Weights of a small transformer language model.
Size: width 128, 2 heads of 64, MLP 512 xIELU, vocabulary 1807, 2.54M parameters.
Architecture: RMSNorm after each residual sum, tied embeddings.
Training: a variant of Adam for these matrices, 103M tokens, 6675 steps.
Each number is 128 + 24 x the weight over its row's rms, rounded and kept within 0 to 255. Layers, rows and columns count from 0. Numbers have three digits each. The size before them is the row's rms in percent of the matrix's.

# layer 8 MLP up, 512x128, rms 0.0691, rows 176-230, columns 0-127
103:135166150085118148095076131106094128158156133132141111137170161105140084162122084122141167168177159167109158098138113114093116137101149137125124126095143141076112167112157110097134106114153132170091115169081127116115082129138122137123148125148138136145131141147147126112142077105153119148150141135159133102098122130119136145155147138136115123121154163125136121090118101114099134091095
100:110151156129090124141106166161114145138125129121113117094100171145166123095163139122088149083089110127137110118100138135155099144117132104109113129114097132113171098166129119110084161118088138116113129129151093139151159071094116112163116108121119128086112155150118102131095079104138111106118124155115103094154139104111124154137165132130083070125159142131100134164124141137095130107146
097:140116122127098162124133102132112131103148146113126133136140149105150133084127122149090117093180068155118147170174130138154160146106098105106119163138139118173125188169138146089060112140129124120110113139125148137105098154083118153108156141165160101133146137173117135118129102180130123126125131105104109097168138101113091131129116088141106120121130150145110093116120147105122141125157
097:128126125098142103126102168120089115152115143170143145168136174134149133122103119128159119153116116124156150138147089128161124118115093143094133098171129126085136102176101144096130080152189158119143163144095166164159077116148131151121117143156138146134092130155126147127105148147082123110107126134120126122104117134113122183116113093145179132151121122166131137151094130146119103138093
104:100134095112096147130084154123143107153066133150141153108160185161139150161120123088142108107095123132156103089112109123133125147110155116146094086124141141146122163135150110114130157155111121131125141111171129143150152103092122099126066107167135136161121149159158111155101136171123151196143080106140123129125133149146140116090106115159118142173131131148112157113135139141136123119129
104:109178154104107129168112161155108162120071119142113110155115099092154122134105160137115103117178152137082168121084147148124113121156093141103141106110118099156100133121121134141100145109111123138130172119158163179126121098139085161122112155088116122126122101128146131125128153094129115123128138139122110112107154136079126185157172110130123090113135135153085132154099144145110146105118
092:168109193091134120133082172127116129158134102141113125109141095130120120136104094142106131160121104156091091127124076108131088190121132170100092112143110116171083134106148108135096132138144101111138154108094146102124119141130139135149140121140148153129122156116102150146134135084135143114147141126094139102141139131065139148147124132106167083167114159151109145119112115141085121099125
105:142113147131085121089115112177079131136103140152097120125130162137115124085096149116114144136131110142122099190095137135155129153122129139112131142125089134110106110117161086096115112098129131137111107131137156103147113143170143097117090158112099106109143142133143162137149173117178121156141140134162134100142100103122106115189162101120120107134086096103148184145163156142119096137135
099:159137144131072093075127155103152138138104162132131096119095119123131158130113141125149136168105112135167136139152156151162134122138105111136087150150107110125140152168163137089153147105145118113125138131103147124120138139139110105165158130162111158171160161140105105141125087116152131143109091107136079119113108161115134153118146135136118105162150177162165151114075136124098077092133
104:153103177109145101132095145130108119151107106181081139126134150146138159084157119108150159114114104123142153145142158159141131137147123080089098122112129100168107112145105117111124087142109162140138166107126154126156172095157154142147111142082139140103096107158137131125127151131161170107163087129156132114136102136140137162146120083135141084097098108130149149150143124114142167139161
104:123154095153092145148146111123099116159126135114155126079111125110104154104109064129156105156121127142149131102139149134108126137161128123109128136144095082102138139128130114122135124111102126156145108104206137113091131123098088152153094121100127131116101114168151151149173168157141182136107116152103110105173154122104147133183140089125114133149123132112104157144128101157104126140166
099:122143112142115138121078151141120113128146081145155116085146150138182138166088146171139110096157110123109083127126109117147150126145096135113116122135101142122122087146126073147100177112141087152151095112126133145141127107098165123131149114140110114086176097154119169172184123114147129104139094166168146165131133118156145157100151138125115118116116122128131099104100138126116108099129
107:141125113162078150142106129120138140104157147130101106110155106102138169138123145161152149098155077111126140104098151150171141104147132141129092146106119105152156126121175176138099100103082128149158130125157150121143151127126077127113089126144105147139122169114109120146123088153198129092129117151133129091149134130143158113119131103099147122144119151128163147149089128166175099115140
101:138144117106124158105141152139094128114096199130123117170147125108154117124106116126142094128105130109125131158145138146121084090133167136067162159093155108096124151108150113110127125121130137132148146118171164127113077101141152121105129118160162150163091130104148148159135130146106114153125160154082118106131143134163150121110111114122095146141151138149162189117091164129107118117080
105:125117112152124126145158107120110153145082166113177151132106135099131093116104133098124124121140172151150099111155087130154104099129116119111137120117131122135166136138109116087122149115101117121176104106167151132086112145095109106132113160129083129099115110147126072185129112118117132130151154152128109176140149078147125116127128142087158125124102126147134103094080195126125093122147
105:092118128097161159109124122071120173102112089178157140127155131125105103101100128144149122112111170163107144099108112135134156092153088119118141148107127128140098096170176150122100103133106162092139101104128123113112115110182121141128164150112158107103098096148144084118114154145117118139121087145172129101119129176114168110129170093132126131155121134118123116110122099112128149123124
101:137128112139100150119099100074121198107126121162144126113102094121132090168137065147099158121119108122133115169143136165149128172130125154115184141099157118107173133091146113128120093164147103101107120114149137139107148138116094091148112139092160158126153118107128143109177132148144117113123130130143099069117107120144155148126112147151116143123146156141124112100142158121109162155129
107:128145187170116149157086102106137109146190109141139108083089121139127086140167129090162156128177146139135142134129122087155137083159130161137084097124139089155124096109161117123150135158081109135125137116093114147123146154128113111138161188125115127114115146128156135136160120114118137156121149133109124115128158129117119128184137106103140120164121084091142128124114148150147142132121
097:142145155097120133163107104166115167149061093134161128107166118111156153127101070168137097123141113129129142163136140138133151119142160148099184087109138145129096140139139078148130110117149155124146103114107160098175140119095124126127095129112148124158102155103091135114152127112134128112138115176123101172103161115108127141132129169123146153130108118106153120157126123160103126109078
104:113176132115128104118106133139083132153132137159107134113152120116126142102166095146153148087151084139141064151102159174107132112141140169104161115138152146136150111192094166128143140148112167128112172089142116120128130127086069089114148164104124150118150130122136137134097119127128126139113143157153110134102120138139140135101154140135146138111168144159104162147105142127140084089141
097:110125100176136120148162111146123156142151147166142081157124122138157139169136095130157167155130088122110123130156145178105127167158149172139125156097144109141154131123113150136106148101075138133102175148155130095111140152108116120110114126136127152124141116148112111162106130086124166183114104110103090128114118127114152153100136143102108162161097157128164135123133141075106161141150
095:149135119160100170122109121151124189116110122121110111141119120140143097099166137107143162126145129090106108102140112122108057141149097186092076112110136147101186105089100103144169155149140106120160141125119130140112176132129126120123124174157101152106144156115101157152139128107150111132126155118135088142134149134105128097138157140142128170115169145103150126088119156120118148124121
096:130155139114168142163153159120092115151138121142151107121100112157114120112128119164105133180128096147121087139136117087146154139179107142148122105107152160098137150135127117114156127160096117091143154111155090171129146117133108111164166099181135124141082116106153127134132107112117142089108091167159153140134086149136127135175114107144154143119119156100159134081143111109145111078134
098:158115174092146149145102124132121150130094127107156138123074144158104113131185104112119104129132102090148117130123145061125124126144118123110156082114122108146157147155150130091115152149126132121100122132098088163122121114147116137144085102125112127111128167159130104125114111136129152169133122169140080106153099074129122122116172121101107181092128145136130109117108115129176080153121
105:107125107121125118130159135110109161160150124150104168121155128145179098158090125151118108156106099156101128160128129139193138177121143106169126080099157087132146118128143130089112137149155145143104185139173158095107121129148105127158168136141140139137101127109107132131165152061088124120105118164126098134097107150137153100129130119159144096108159137134126130126116147124091134126120
096:160179148102127169085098087146132123129123152146125189124136170125108114129183135104110109122118099075106140125120089133108122108112122135122150126102120101144126129143164087127125113107146138131120141101083157142133138113093133105114119148148116128175110116105102144113123124105120133130134141156132100119159132073154118144114116101105179131182102170107127124118112147151087060134113
096:141161123131166116159121127142099121133119152143153149103125142153130087111131099132112176157123141173116160110137132114140116169096130148129131127115153129149150103134187097131143113140100134104166144152154130132118164117170088134128111156161139102129110080101149159136073169100128106155145094134154082145134094118094150115066130140134090113159120136086127171106116146125143149155118
098:131147112087120125079096119153143101119110147099138146119132147194120132137136088152135107170138147138107094141142139126113121162129147141126102113129153072141115107147143076120068087132139106146126137099132142172105144096126144094114104098184143096146134105130155124147124157112075155115127140123120130123104141127111124132101146105189113092103126146160119099134138181145126126166139
109:107115133141104112147110100139098123148115094148156068127140137155128114130112087132157115129087169107126080141106107142123087088134057114156146137116115094140174099149091138086134139132157127139130118151105153146161122133118142136152107162135112156099137189132141152167158138166147125120155161107140109118116179110112128149117106134143171150137138110159115125105132142108162086120136
105:147148124129121117066097116135131140116160105113159130073164113129113136145107106148096082137147148152122106102142089117134110073161119110125153070132165102105118090169123095099082097170105120168153088150105107129139163121141098134122161156121152086123124109147147153145099118158129129117147115113164117105125170139115117133148140106130116123116111111151142103099128141159110153159143
100:099114123095113136149127135103150128158106098124169112115114144141111129118148115126138120153099147163125089169123088079115073152135130102100167115126128130107098141153113147110136157131137125133170163133119140161062117155132114138151125106116165163141111148163140089107116117146112114122127102120109151097109100117042112148121141085130129163113098115134157113091168139113135086147145
092:126097096151148171117098120082082119146155152125087135161138097113154126129135150161156147102130113153137161141171119154155145093115126106126117102142142089145129161109101150146121150156142125152141180138124148128096103144127136113108103129108170112124108156136104119118176108112120139111127115117152097148110155136066139119126149134164106117162113149116209121090148175128126124153145
091:067110100131125110154089130085116153102159155114122114101132130147155095119158113115128122159160092144143091119122146081093153075110140147109088128081132108133182103132146177136147159138143113128155091102116157104087128163136120099082120102154141147135154153120138117099149132164113104115122109160129079133153089131118122103141131142166121132116109159119137113166134135116136101142125
101:136146093149131151157100165159122104174135170174130119120142128115112130130105108109128089159146152099113148091164152099118114163127085146142196144117129106119105108129130108153108133125118098155131126131114135107083103114092114116105097183138136116162140096128143112114134130110132131137122104164138114108160070096118131135144114135185128091111094116134104103076120120132165116169115
102:110136121112133121109142120150104100082148102103132123128156121144152139106115089124103136129143132136087076108106097113185104168145177171126115163170127090130100175165116104114165115146134128111177118116112142154110100144134090161146124121166132164147093103150113144137102112177127136143117149097118086124126134149140101156136184115150122103125083116132120123113098125118122148090135
093:124108120141081109168109128136108156102149129146097149100103140125130173143086166093122099124155154132170135106116133122102084137126120153108105111100123120132140145139139109152181129139128129135152114186117115104122124160139081116154099103172124105121129175124095118155148161110091163149115089118168131142127115087077155154094128095130131149126130107122127094134092128133103168112166
091:093120139176173151103117136158115100106133097124096114148160147135122141128168136145142130125130143137121131134109123170143085154134115116144131131137128087128115139111161136153126086100093162083153140098147116136171155062114079098164151110137094130076125111092151110102113147123091132115167130141175121133092142147106136140103121106138096144155150153137144122112109122140097150139071
095:098122143120126158161125127098113147135150153127134124131087110129172080172131120160149143146123077154166156105103137107154139105112120157073115159172099137153117146130136122161122124116093144163110135157122103132137124134137088095103163136111145162143176177152142132132160091128103174104152155109116124107130104151095130142114085123128129156133145110095109144098097113125167113163156
099:153138101117100119139095098113148143105137165149129098117104132107115148127164125129105109107103117137112135141100135122148130124138125129148102121140154079078075162100151142115070109130158158098165127128086117136121097164118127155140163093121116104143136106124152119208130102088108145126161119150133124087125139136113109152135094113149142101097167103119156124079159171125098143100133
089:125137105120143113128120129135154116115171105193129091151132141118129146136114140143128126106162162119100148112161138120123098160128131110150104166129101102147110130144133131103160114120166084111136078132132114172140097150156169156115124125163115146143122101112119110149142110141105164111141092096114107137093119123106127144117162103167155127104091116139167196071098118151109168140174
103:162122143104108120082150127118109140117107135104121118121111129128178156092131141122113143118138113124138141148104070150162090133131165085102102096105111095155164114117147115100134114158097122170157164116110129095107077115108089156172126162136083136111137150108107134187150110111138152207093133119086124137142117108112141132132127121114143100130154135096112129105121128106101144132137
097:153086117142140121109141096120144120131131198158129163151115129117155153118119131150124160162137134063138138146139134070128186106167092110080142143142167133159127162161102147121086098129123118142148144127159147113128126119151137135122123170151149167095164135149123133152138085141107124144158139139139131127103141103127123171159089160131142121130124109113106164170126147138145149092159
093:114177154141135148120119113140160147104131167144115095124088153131123134133149111122099113165128170137115120131109123151115110163159082098156151111087124100092117115129142125141108117110095137103137111132148085106100153131133143118099173129117133131149109146115105085163134104150139128140114099091100083090160141125155180150104148095129122094190101095128141201116112131141109121116139
088:144100123101125168139120134144130140173109123114112160116104135149127177138144107139146120133128144166104092173129135118143137090119117121112148123081144061131121154154109159113108127150111111149119178106123133146143109092107126110169123141176161097160141135134129124101125117122163115100144109117116102173197110166104150127136136140164132143127152115153101132162108160163137168183123
105:139111133137098131110115161130154108138141136124121109128112141111183127120157142135175075150141104139120135123089106130158103158157122131077096127095126127134106163097153147104161147106127150133118156106104151108160130151157144172139109101105141134126149159132148090117163094138147121130116113176143105090141141099128141175103150099102125074141100122124099154145136088087071119166129
097:144147092107159134172119096144083105132114097130090123096120138135091115135140127080110091115135097119087161151159092094121095141144122141110153151126147139116123114146126110100152126093136150130103106153152106119135167136180118074161107146147091117114129157142068102150123133122132166094128147082155104126087167114105135131168125135160131153161135143133119113148138138116093111115162
097:133121140107137126154126101080101126158094154137132159104143163086082130154139146127141150147108114097173132132105076150120125156116160150119129126124104123161116098145151103138137142104121164121128149132135091106092156138132148139128150112158133113115114116179082095134115158110141077179130110130134124057106129099167131131148161150093083120118105125110150166122085138148136149153126
104:089144066123157124100138155127133136144129100143148132138147107154130155101151108154152143165156118207124119140141087123136123086125087135107147131109132082084140104145144128098143182149068150159136091111100105109134125148119101123139098101108133133187103141112093138124154135137139116103135105144092148107097091147146116131139149117138150139148129101122142137130138137139119142125063
106:140119188168156149125096108125093130116083167147133120138110121126139133109097152100149128098086118110119166110151115158148084105112139102102125118096099129111134119141120137164141122159149155148118165145122122130159125087089103176111091177132142131138131174118116122113118124154144093138165095098122114139092138143095163146192153121165134127131157126106108117144148149121119098153167
092:113147139159112145131152109136113161127158093123108125173148116169122105123165157089145164119104113160126098119114125129117105116126146170104115098121118086118115087140083080119115145131132162132119119117118097129085102146128120137109137153120142109127119114105073123160128132137145155155165101130107139135135107153160121108116156115101171133171080177099190141092095122166141096120116
096:098118118192151148113153113086091113145123166126162096101125086158143175133114143142146128123090159123101096119102156146139118153131114201091165128139110127098129150129154151149089125140117094177133142119123158153101141113151104067120127144153130108082113128127139128108164084122158135128121099148118128127116151104099168143155112158149133104122100157120112142123115146133139141128101
093:131174105171142151115131140088161121121133088112124144159159094133156139123141125151151135109135133158132142096105122112147089124117078128100167103106138141104144158131126123113107142142114148144108113110095123121079143121120136168131157182156121120117093139116121144156137134140117086162111142127099084087175158132094112188133145147132098114146117133134131179167155115066105134103131
099:146125152128131128104082093149127131113131119172147063125125104130117133153117116128179150109115111151128084118145075102171156120133142140131127135112126110184084113147113151140120135140122105122115142125147119094121140132159114142169150115121109115169061137107084126146129144116129140163121089160137108117132171131107130136128139120130090125148092178145110098153112159049135120112123
104:141136166143159117162144129134119117128091160138111136137096145135186178117114146142098109157151166163151154091163102118097097094130126125107090109127141095128155125130113118139112118164129123138137133137095142148084136129118118154119163106152158131172138142111135146124168144128120093144174130139158096153072081156109171098113137129138146129103140130082109106142151105078111162117149
109:118156161174106159095119142130155132165130130144108101145165123100184184092165086093120126162159141142140150123121141078135180106153141120100152146141088148112155114141165138129134123164151094111087081108147141145114098137121117119154139159094136119136139154142129137179132134151102108143125106110144138161156140105156155129141119126154140110120130092124165146161123136101112110099161
# layer 8 MLP down (transposed), 512x128, rms 0.0394, rows 176-229, columns 0-127
108:151129089082094156116120133137138120116131099111107145182169107134145118130140109105144130172134107136102149119120152168120122122153108139088125143135145145100125131132116140153134182105125154123138169136141129146114118137142135104143113161102186139138132095106172145112138070153132180148112146125153079172119093139168133092143107155087165137085123105129151116114158128133180147108136
097:159125133117119115121122108140164137108083097123102123117163085094144112133134166154112110145132141098096145173154131144121161126107138114109098166106137110120112179122122088126119115109113199108148134115123134123148140124160113172090129113133130153100145126114113127153192108173149124090158113107106149164160174103111125115161080099118166118139111144114115110168106156126104117147114
101:176152114106142123128131138084124133136168146127153138136158126118140183150081097156175151139068119160134087103144112149154097136126120090107155149145125129150104136131117131115105108125158150088175135132135108117147150155124137067089114111113165144124085137140154129125077140132147073125129131152140084145123134116154141119122117130119155156134107100091101092119125109164115146165126
100:145087103167126148139139111178104137091133126098139124090077105088106111161117096098177106110146128183154133104141105155127126088171109125137120115163130097088118120077123165149133149150113118137141137122137095113101146098087188126143130123132129132140116123151156147148133135109132121141117132139157120164171148127160119132089092149113169133147165126167156092109141141134123135122108
099:162123165109112079114143127101154112105081126125124150094101092090100104117106088122148183112105171127084123160148114102091146088141083125169147115130138104119116142112131147096100128130106182169115133145072117147119161132152119121090118141106142153151140095090147128101107142109121116157136108137148142126117143159154156163129151147127119147130127121139088152088147113147144114143145
113:117134129106099089119107126111155097171103139116110143122149096137134174093093128147124118116131117080139106073077137083139148129127173097132158081120097111173147142110128130107123145119124107116194144156150142170108148136127124151164117128117099165128112119156116121130111130069124088147125143133125124140108142137109147141140160175119096112080146145141125128126176156124151161113112
095:144146125094111102130139130080110132154076125099133149177173090118089159147110131112168134134126150136137131125108128147115071155105135136138113116116078100137148161101102155139130139104120131164151159127138136136114156103188127131145088132114123133154158106127088123117128121136109098169099136120128132139145155167141066164073100102116162121167142139144148104128155143133111156151129
102:176159132123108093092122162140128157157094167141150116064158133077157113150130147116147082113138103136119102128132152143167146110133169132124137130140105131075097100126151108171126091139100147127159142089122136118155151133132096121126158132132121139098142142171112125128141157094159117143122145115151161100164151127156114130103175125083128138122091155138146117127102159119158115081128
091:147102142093133098104128173121141109130130144129123136093157137130101126106103133125125087177138146146143134110111133123100132155114137157175121117116124092110118148125140150108174177138148112095111141111174139120119121154126186114150111154113127116162123177154130114146066119093116133142087109153116068140134113177167116146106103143127104139110176115108087135121121148127137066135127
101:148146148132112100130137121077147156118142117177150091142096130174138142148117116166149155160148147121116158111100150112133131192187144142112134108170118139119103134158123117180120148127120119153128127130131104144118098147099112111139118099155123157123104109124062123117156102116150133153154146161110098148110154137113151121085103165125167152157112110145179081109123152124142123164130
098:115118136151091133105163153088138091172141139137120140142102167119144102116145119165113101110129135124158125110159118078148166135107104080159182120109107146125143149125139122150127131101073116140123155150154114159103130147178080115156129086113125129165115155121157116144150118119120137121120138187140174129133136071118115136115129099139113124128098145155079101124168139158154104143133
088:109129112168109119123096113136091132098125119093092147122147114163155163120111132149158103123127106152106104094123144160136101136101133152117135173148143114123129145128117126154120116090143135130143177132138119103108088127137114128180159083149154151109140102084097180112099115142095108154092097127124111110115121138096164125141148109094175122181153145119094136135116084113156129115193
107:138137133149107118158132162123146136120133132189104119122184160134099136099128116133138141159130140144133154109134147117116143159125158113099076119108140133072084138126141123115134173107098119125149102116104125109075100113118133131150089120130084118175140128148128144105093113153150152148119141107140090140148161098136190154169114147170128121127131130111151095101167118172102170101105
104:152143129130161084145100093145121119104139123133093135118150159120146111122096161061114115115114129118141095111116173148095138136128105132125182105135145106093117134092154188118147114159165127122148173107143137097122152112098178154114114132136114134137135195137128089131188146153121172149139099115120146137092120134132102110100150107108136128089142115117170129132126123116165112135150
104:101101103072149095125136139118138124129107082132125125108116130097132185115115157126148133109115117158073139158128070170099165108165158167137154120140069120133119118156111121108145115125120136127146113127098140097127161131156115113112105149158123122124102137109120114083165156140157141156136122133136136128125131083124128171127120138093140169163118120116117209134107115111161091135116
095:166129130133131088128091155154134132132116094132105166137136132088126171188121124111119131112137100123146104118127115153097119127136097141109162115122119154105109093119100145120131056152129141155139125116105110114089122142120153145181151132099138085108133137102149139152129101101141105153070114118122141115131122172112106138067172132126128117093160135133053110135139103137136128102089
103:155116093120099174166086103130131127114130143138104118105178147117161152159088130086106154109137106127139139153134122102111113140110134130109146089196080104169136127097122123111157168147146147128123089122107115157126124117114146138139124127128104105163166108135158112172100124110137095102096109093148135101144070143106117117114130136137157114093150095164119124129170100128139156161144
115:116132139105157158144104165135128137151151134145105120135135122141119154127063080100162130102154125147133117168101141130129108079162136109146108122125086137131113089118100121159109128103093148176115104153130100112138159125134093136144142103107135124152131143109146115106110139090106104113129115133093096090090101126170131080197121162143072141136100135132123109135132110068128117151114
102:134131095102143137113138116142129137154120115144127151169120154140125120145097111132131127127126090144136115116140123156182120115102098132119105137122135184153158086110114099099127085103100127159175133130143144118128141140118126180155096116179110131132151138122128136165158089112088120147142113144117186090118109140134118125154121139145119148156193139201092099082175111121143120122115
103:126130124128128159160104127155105085098103130109145125087151144103144132138160200117124095171152139110102124102132116094113138085121116138133130175127140114141118151139154162123123158126129141137097088130142106146161099095132177166152101126144122124141134155165110134160117129119139125082141134068071102146116099128156151180143114176149122125101117176100120145137131125116125163134123
089:139099162109133082123175122138177094151124144123137153105140096157159154172116125131153156145121133183095135125128114114120140112139145102148094128136123127140079083138109152146115118108147123141156110127125160126111117170135099117141142126166165141103139116082118155129098084113135072140078167166131138125097127152143075094175124162143121146145099115098131113128152141147134112132151
099:130172102096125068148183104112146114181135107147150178110100112143105164136062087188103120107109147111108175135121118130135134145176095118112131097142105108122150162147095123119122106148136125133134163161137128100111079103138151138116147102128124150133120130155138119120154131114143122104150128101121165115105131119146095142136123128107145157129131143132085136168149128114099144102168
093:082132171128125116111130136145145107138113166154128140120114087136173146131101160088093105115109141112106115152150133099110147152126156112120140107114146070117119135131123091081160107122120120155150101133119111164123146131108122131170124144141106166171115135166100129158116165153071100167142147111171100143099128153115167153100107182110164125130115119133109110128137138100154072135133
101:153117116158154132150112083096101158094110154131141141153102096123106174120153201100120145136156144130115120151171149129131144129089143116143125127124150095087144117180123119150185151145142128136109169122065141123135131113131154084137138093107103110146122132097161088113104114159134148159125122127126078153118090117122079118137103127103158127159119135140159098147124114145129138132104
102:113110168112106133118103123131130123140127098144096115140118174151183102138122121107145151131128128156115105191124135132093121172103134109153119130096122149072125138094130141121115115160141105109193109144157145124114163076184143125127155122161144141149122140137142137169137114120110125146092139136106154122124123096156165137113084132132092114161121107181117098180146124155092114126101
099:093142134129142116198116092129114154131133082141165116153120133143076105146065138170121125131130119106143107114115100169139148166154101125131127114122134097132115156138176127098107152151157147162142138106129160139153084128118176105165140110127155113115150087097101111153089148117164126159128123114125137153142141126133074133136101110148119093129140078116138127171138114156151142119148
090:140158148120148088136110132141099159138136155146154122149127111139090103168144111134132115111143173140115089073093135157088139170167088152115118113141132098137153148119118097129156112140135097134143109135122117119119175136133140119094168158182119124131170096044125151131101127128149114129083136125140124121127175143130118133142158131076116113160150112147128136125160128085160155133126
095:129150103124145124171108115078099135073121126134144112116133106106134165114147124115129129113118106170148193097086102140136124109142095108114157103123096086161105148114059129113078109131151136128103116137150142150130153115160114111094119128166135108165108157163134160130130134137145151119094115155140089126088110116129124155134131122119136165109105116152132192164176146119113122128137
108:093160132122120138138122084090132126118140112148128120128074138149107154166165138124160136136133107095104105099153127133080095173114125120153091187119107126141153124146115113162115124130162131156154139118160112143127115110106177101118145133144163163095114153151124135163106194111142123119123126090129132115126098119125177126162128098129120165155170107159101127184136099155139118137118
099:130120129104119166163125121101159102142091164147090130134169104113123130127121126091080121159101081126098147114117150140143136118120135145099072115110135114148138106148161108144080113166126170174104153128135108126167150131122119126093136142098112172129106127112152143183113106128076081137080111134141144171124132143122094100129136112135133139134078141140120142128099115117122179148105
094:104137110156161136109123148122083117132142112135104112099138152134080115146129131121141117108075159116142155133132143185125143121149150097134101136139167124105152116105176099130152129141118119148112123127125129126124175086139140141099144105186127092102142083121142123116126138125164135118134094132179106132134144135148186148155139131186083075136139123074102112154109114083113143108123
085:121125124129135080141144140100157167117153116152114106119121145137094174129140120108145119104149179129152154077116143151113131171104143132135086133159093138131098158132121136172111101108116154089154168125108146151119158123145141090162153093119118131116119098091137129140143173114108111104085115109121157096128126146095156157092108153098103145149098082089154086116099138158111154134123
090:129132100140146127153098134143112124069099124134146137170120163098142147132149131111143096167140089120128171142154140098120110156127161135092127118119167098155127127137140118106144118088102116086115133089126130126107087116154117107141143147152107152143198136167118104132138176147168106121119161126130143114082140130146142155118127107128133109122129129130175125182157158060130110107090
102:113137158157138103123162113112111071112106139122120133125102156118057123090131111153155156127103149156096104108173112104115154112140147092096139094111117109098126147151130152100135134145129124138095116116107106114163169155108102137124151103091093140115112171150091158130128140174169155141148143155133149170105086149101173140133101128141147168107125141106134118144164126146110144093122
098:106132118147135122172094140118098094110127134105165114099182118112106118143130126152129139155170155146135156120120139127141112101099075112090117123158099164146115102134153106108094097131136128174133139149147078115120123160123150117145140104137156109143094095093136134144184099116119122137064093124139128136153119084178139164100153107167131140160150105163151139155102129136104137111128
091:142117134134135109146133137166132144150160147143112154111097133144144116132116136148119175127115122124137098130151147106114146175139133150104114129141127097138115072144093130126066092135144104090153170144136139140124049124127171157131128133120147128157168138132172118116134129149106099141092141135137123129123153133160108173131101114142085076068138088110137182097137118096155098130130
089:137162157148157106141121076153142111156150135124165102131136124167144127140127157118128106133144096131134113111173112197085148142122122104121147130110162092124150127118099098136137095114101127128080120071098097127166129139133119137133131121130158141154127119094145124173150156113101118192107134099103192149105132100128136142109136115089132108146098132151143091119141157127179155130140
101:123092153123144170094111154117079167091084156094086117110079127118109102110170200127132124122136134117172102118123143147085105121111118100110109132134123105108154141165144139126124134138121121096122184133093089157119147173137128113157132111138130143107160123108150129126137137134092130154120138102118153116121128139154106143078155119142095069117136106154132126136141106150163101096132
097:129158128170075170140145142139123095121107152130109132105125162128138118129098153106121138121159129135133147114169136127131125123138137171131137118122145146122159135107128146086161111145147178122094130096157123112115149110174078153142109150186155117141086190164106101121165124158152156115128158108093155127122138154131146111133118129120103098103149156116144098159140167113103080091096
088:164147137153106097156146134133106132158116108120174112143088137172094104151161119113129124112133104178138102126150120125151139129107144132121156114113153129097154135116156104161146174114144120136108126137178140161084072133153144109130147106115139126142142122157188105139133102139155101119106122142123123147120166161205154174141142122113100137166136109117162173106135143132128108156100
103:102131142178176119114092129155160130123122139154093114134141184114122163166125121144152112115101116127133114157158145125124126144173128148159125107129102135150155130156102177128114125166129164120160158167148115093133112169103159190159127135148118110129112114138133136138096154100133173129160116145185140132106099142092122141150167117096137101126150160122107136106088149103112122118087
103:138110120146153130131165124072141131132121106120162146088139160129155132115122092142133124172121155127123079080162136079110144144138137131130127174181095156174171093114139142115144148136079113088115118160143102147126142135168126125137103115145125141150129091138144141132101139166118131128146113154060125178117110138146123159093095105122154158086143140149111119130130135167112130113147
093:119110138096116074132116109123107123104106088116135123124121153164148126191115089158120121118096099141115158131149134177144142156120123135105165131141143125096150130139130119136153186100104134109101140098133106146152103120125106089099131174081145164103111127102101161140092115105168140104070140128135164133119141095101097133185097125135144103137115140128175112141111141142106158121116
096:102110090139104143131131094149111151124085142111122098108133114125144119132184140128111131113081086142145148125078134081152103104179142121104108122118118124093162161163139116113156096117078138141121093122102088116145138156105117148087108101128122119166136110108135092139089155158144121149123096126149145138089156079126132114101111132115082132134134111135084130148137115098157164107093
109:129158136103146069120121095097096116125114139100159151106143134089132121120119125130101146098131156110153114139117129104119135085147071137163113129122107140127164112131129117138089136178089124129149106091165141160133123105127199171090099166105127116151148139101138140144145096148129145092164120093151116101111129118122121124142095125155131123133127153085083070111089127142151129159118
094:126089095100154139095175121144122110126176142176130113120140137125131124133106109118158129095135130174140106121096133138120145123070103120132104134129156133170163106135166102134096141112082177108162107113128108124124088149120108177156147133126150100091084141112177111125156140116115112160114131149132133148131100149137139108138174120153102112108111144122123133125143123161108089135205
101:136130143171146114097116140137118101118162135057114118143089090139167154154132151138110122190121149129112092180123137143083164162109122122162121156104116147143126170101092121166144149104187113154125120131139168118149118105127117144115138133117162127142127122096120136135144107160131157142137120106152129173103104161108108125122121117122187113169124154116145106078117160143116137124119
109:173109077174139135101099144122116122139138143122091107169196161114135113116140129082157180152133103132129121157111143122118133126099093143137106107144142095138122132131133063133116174121110157117111116107115134115139119136117104106133171103131152121112135071171080115108141113085143152106126138172140122147165111142123110151085117118130097099155131171164121133156145136133114134131118
109:144145117135103108119141139119078177146125096104121124172154162144111121092126156127130102128133153122128155125114105069148142131126128146139143158093168125082115125150121191143130156127134168117105104177091147113107105122193118131118132126126134135151133122102126135121104147113100134155118108081102159091102123159144125140169130179137114099103124136150138150137100075097148131084144
084:127164148116165073140149172165159161098132156190109133108106109144136155148093123139141102173153168083154100144128122124107118126139105129156145087186145107127107111125168136134121132122106142083116110123136099119166115125138121136158139129147125111078120116095110153110133160144135141169062122092127132143122110118122119109111128101135116136113139125136109123161123087158118101139174
091:137118152130170115110145107139143142122120131082135126086186118110065172138115141134103113106123130150096141138130139146131124119106134142119114132145125103142166133152167122137131114193112162139151171112105128129101099157176141149145123130145116135180112118073132093117131140108149084116089146076179167130094122121129144103124145171113140121119144140152101108119148110130097179128118
090:116115118115128112150129120135080110125138158114157097091108140136128124100084085140121140109131127118157173101127162086124145091129116159127165122178076118159128128111095107135122108103154130136121123149142139158106140146135157167096137149091111141130132078138152081166107118137123165121118097051176151154115124123096119088124131143097149126080131127139156116098129135131135156148152
098:129117135114113116115129117097145181117163114131168146130139124150160121113141138172151084140126127148135141131130107153084102170119187131100112134124145106115121127118117172135125140144132121153104138064173169125135080098108125172144101115098116126159135095131133078113134160148060163091114165095120129114113134134121097115111104136147116170118129158104118150105128147153141089149142
106:145098171157169147121165140189180096120091161137118138132135145121153122170126120119119138159070144146133149138132136104126164157124138090124111071120110104123129140122149119116107121166177139119126104163164108169121119136124105172117128106040118141175104146112156092125118115114127126104131110124146107149126130129122140144104106119134102140153119114137132119145177103087124125134135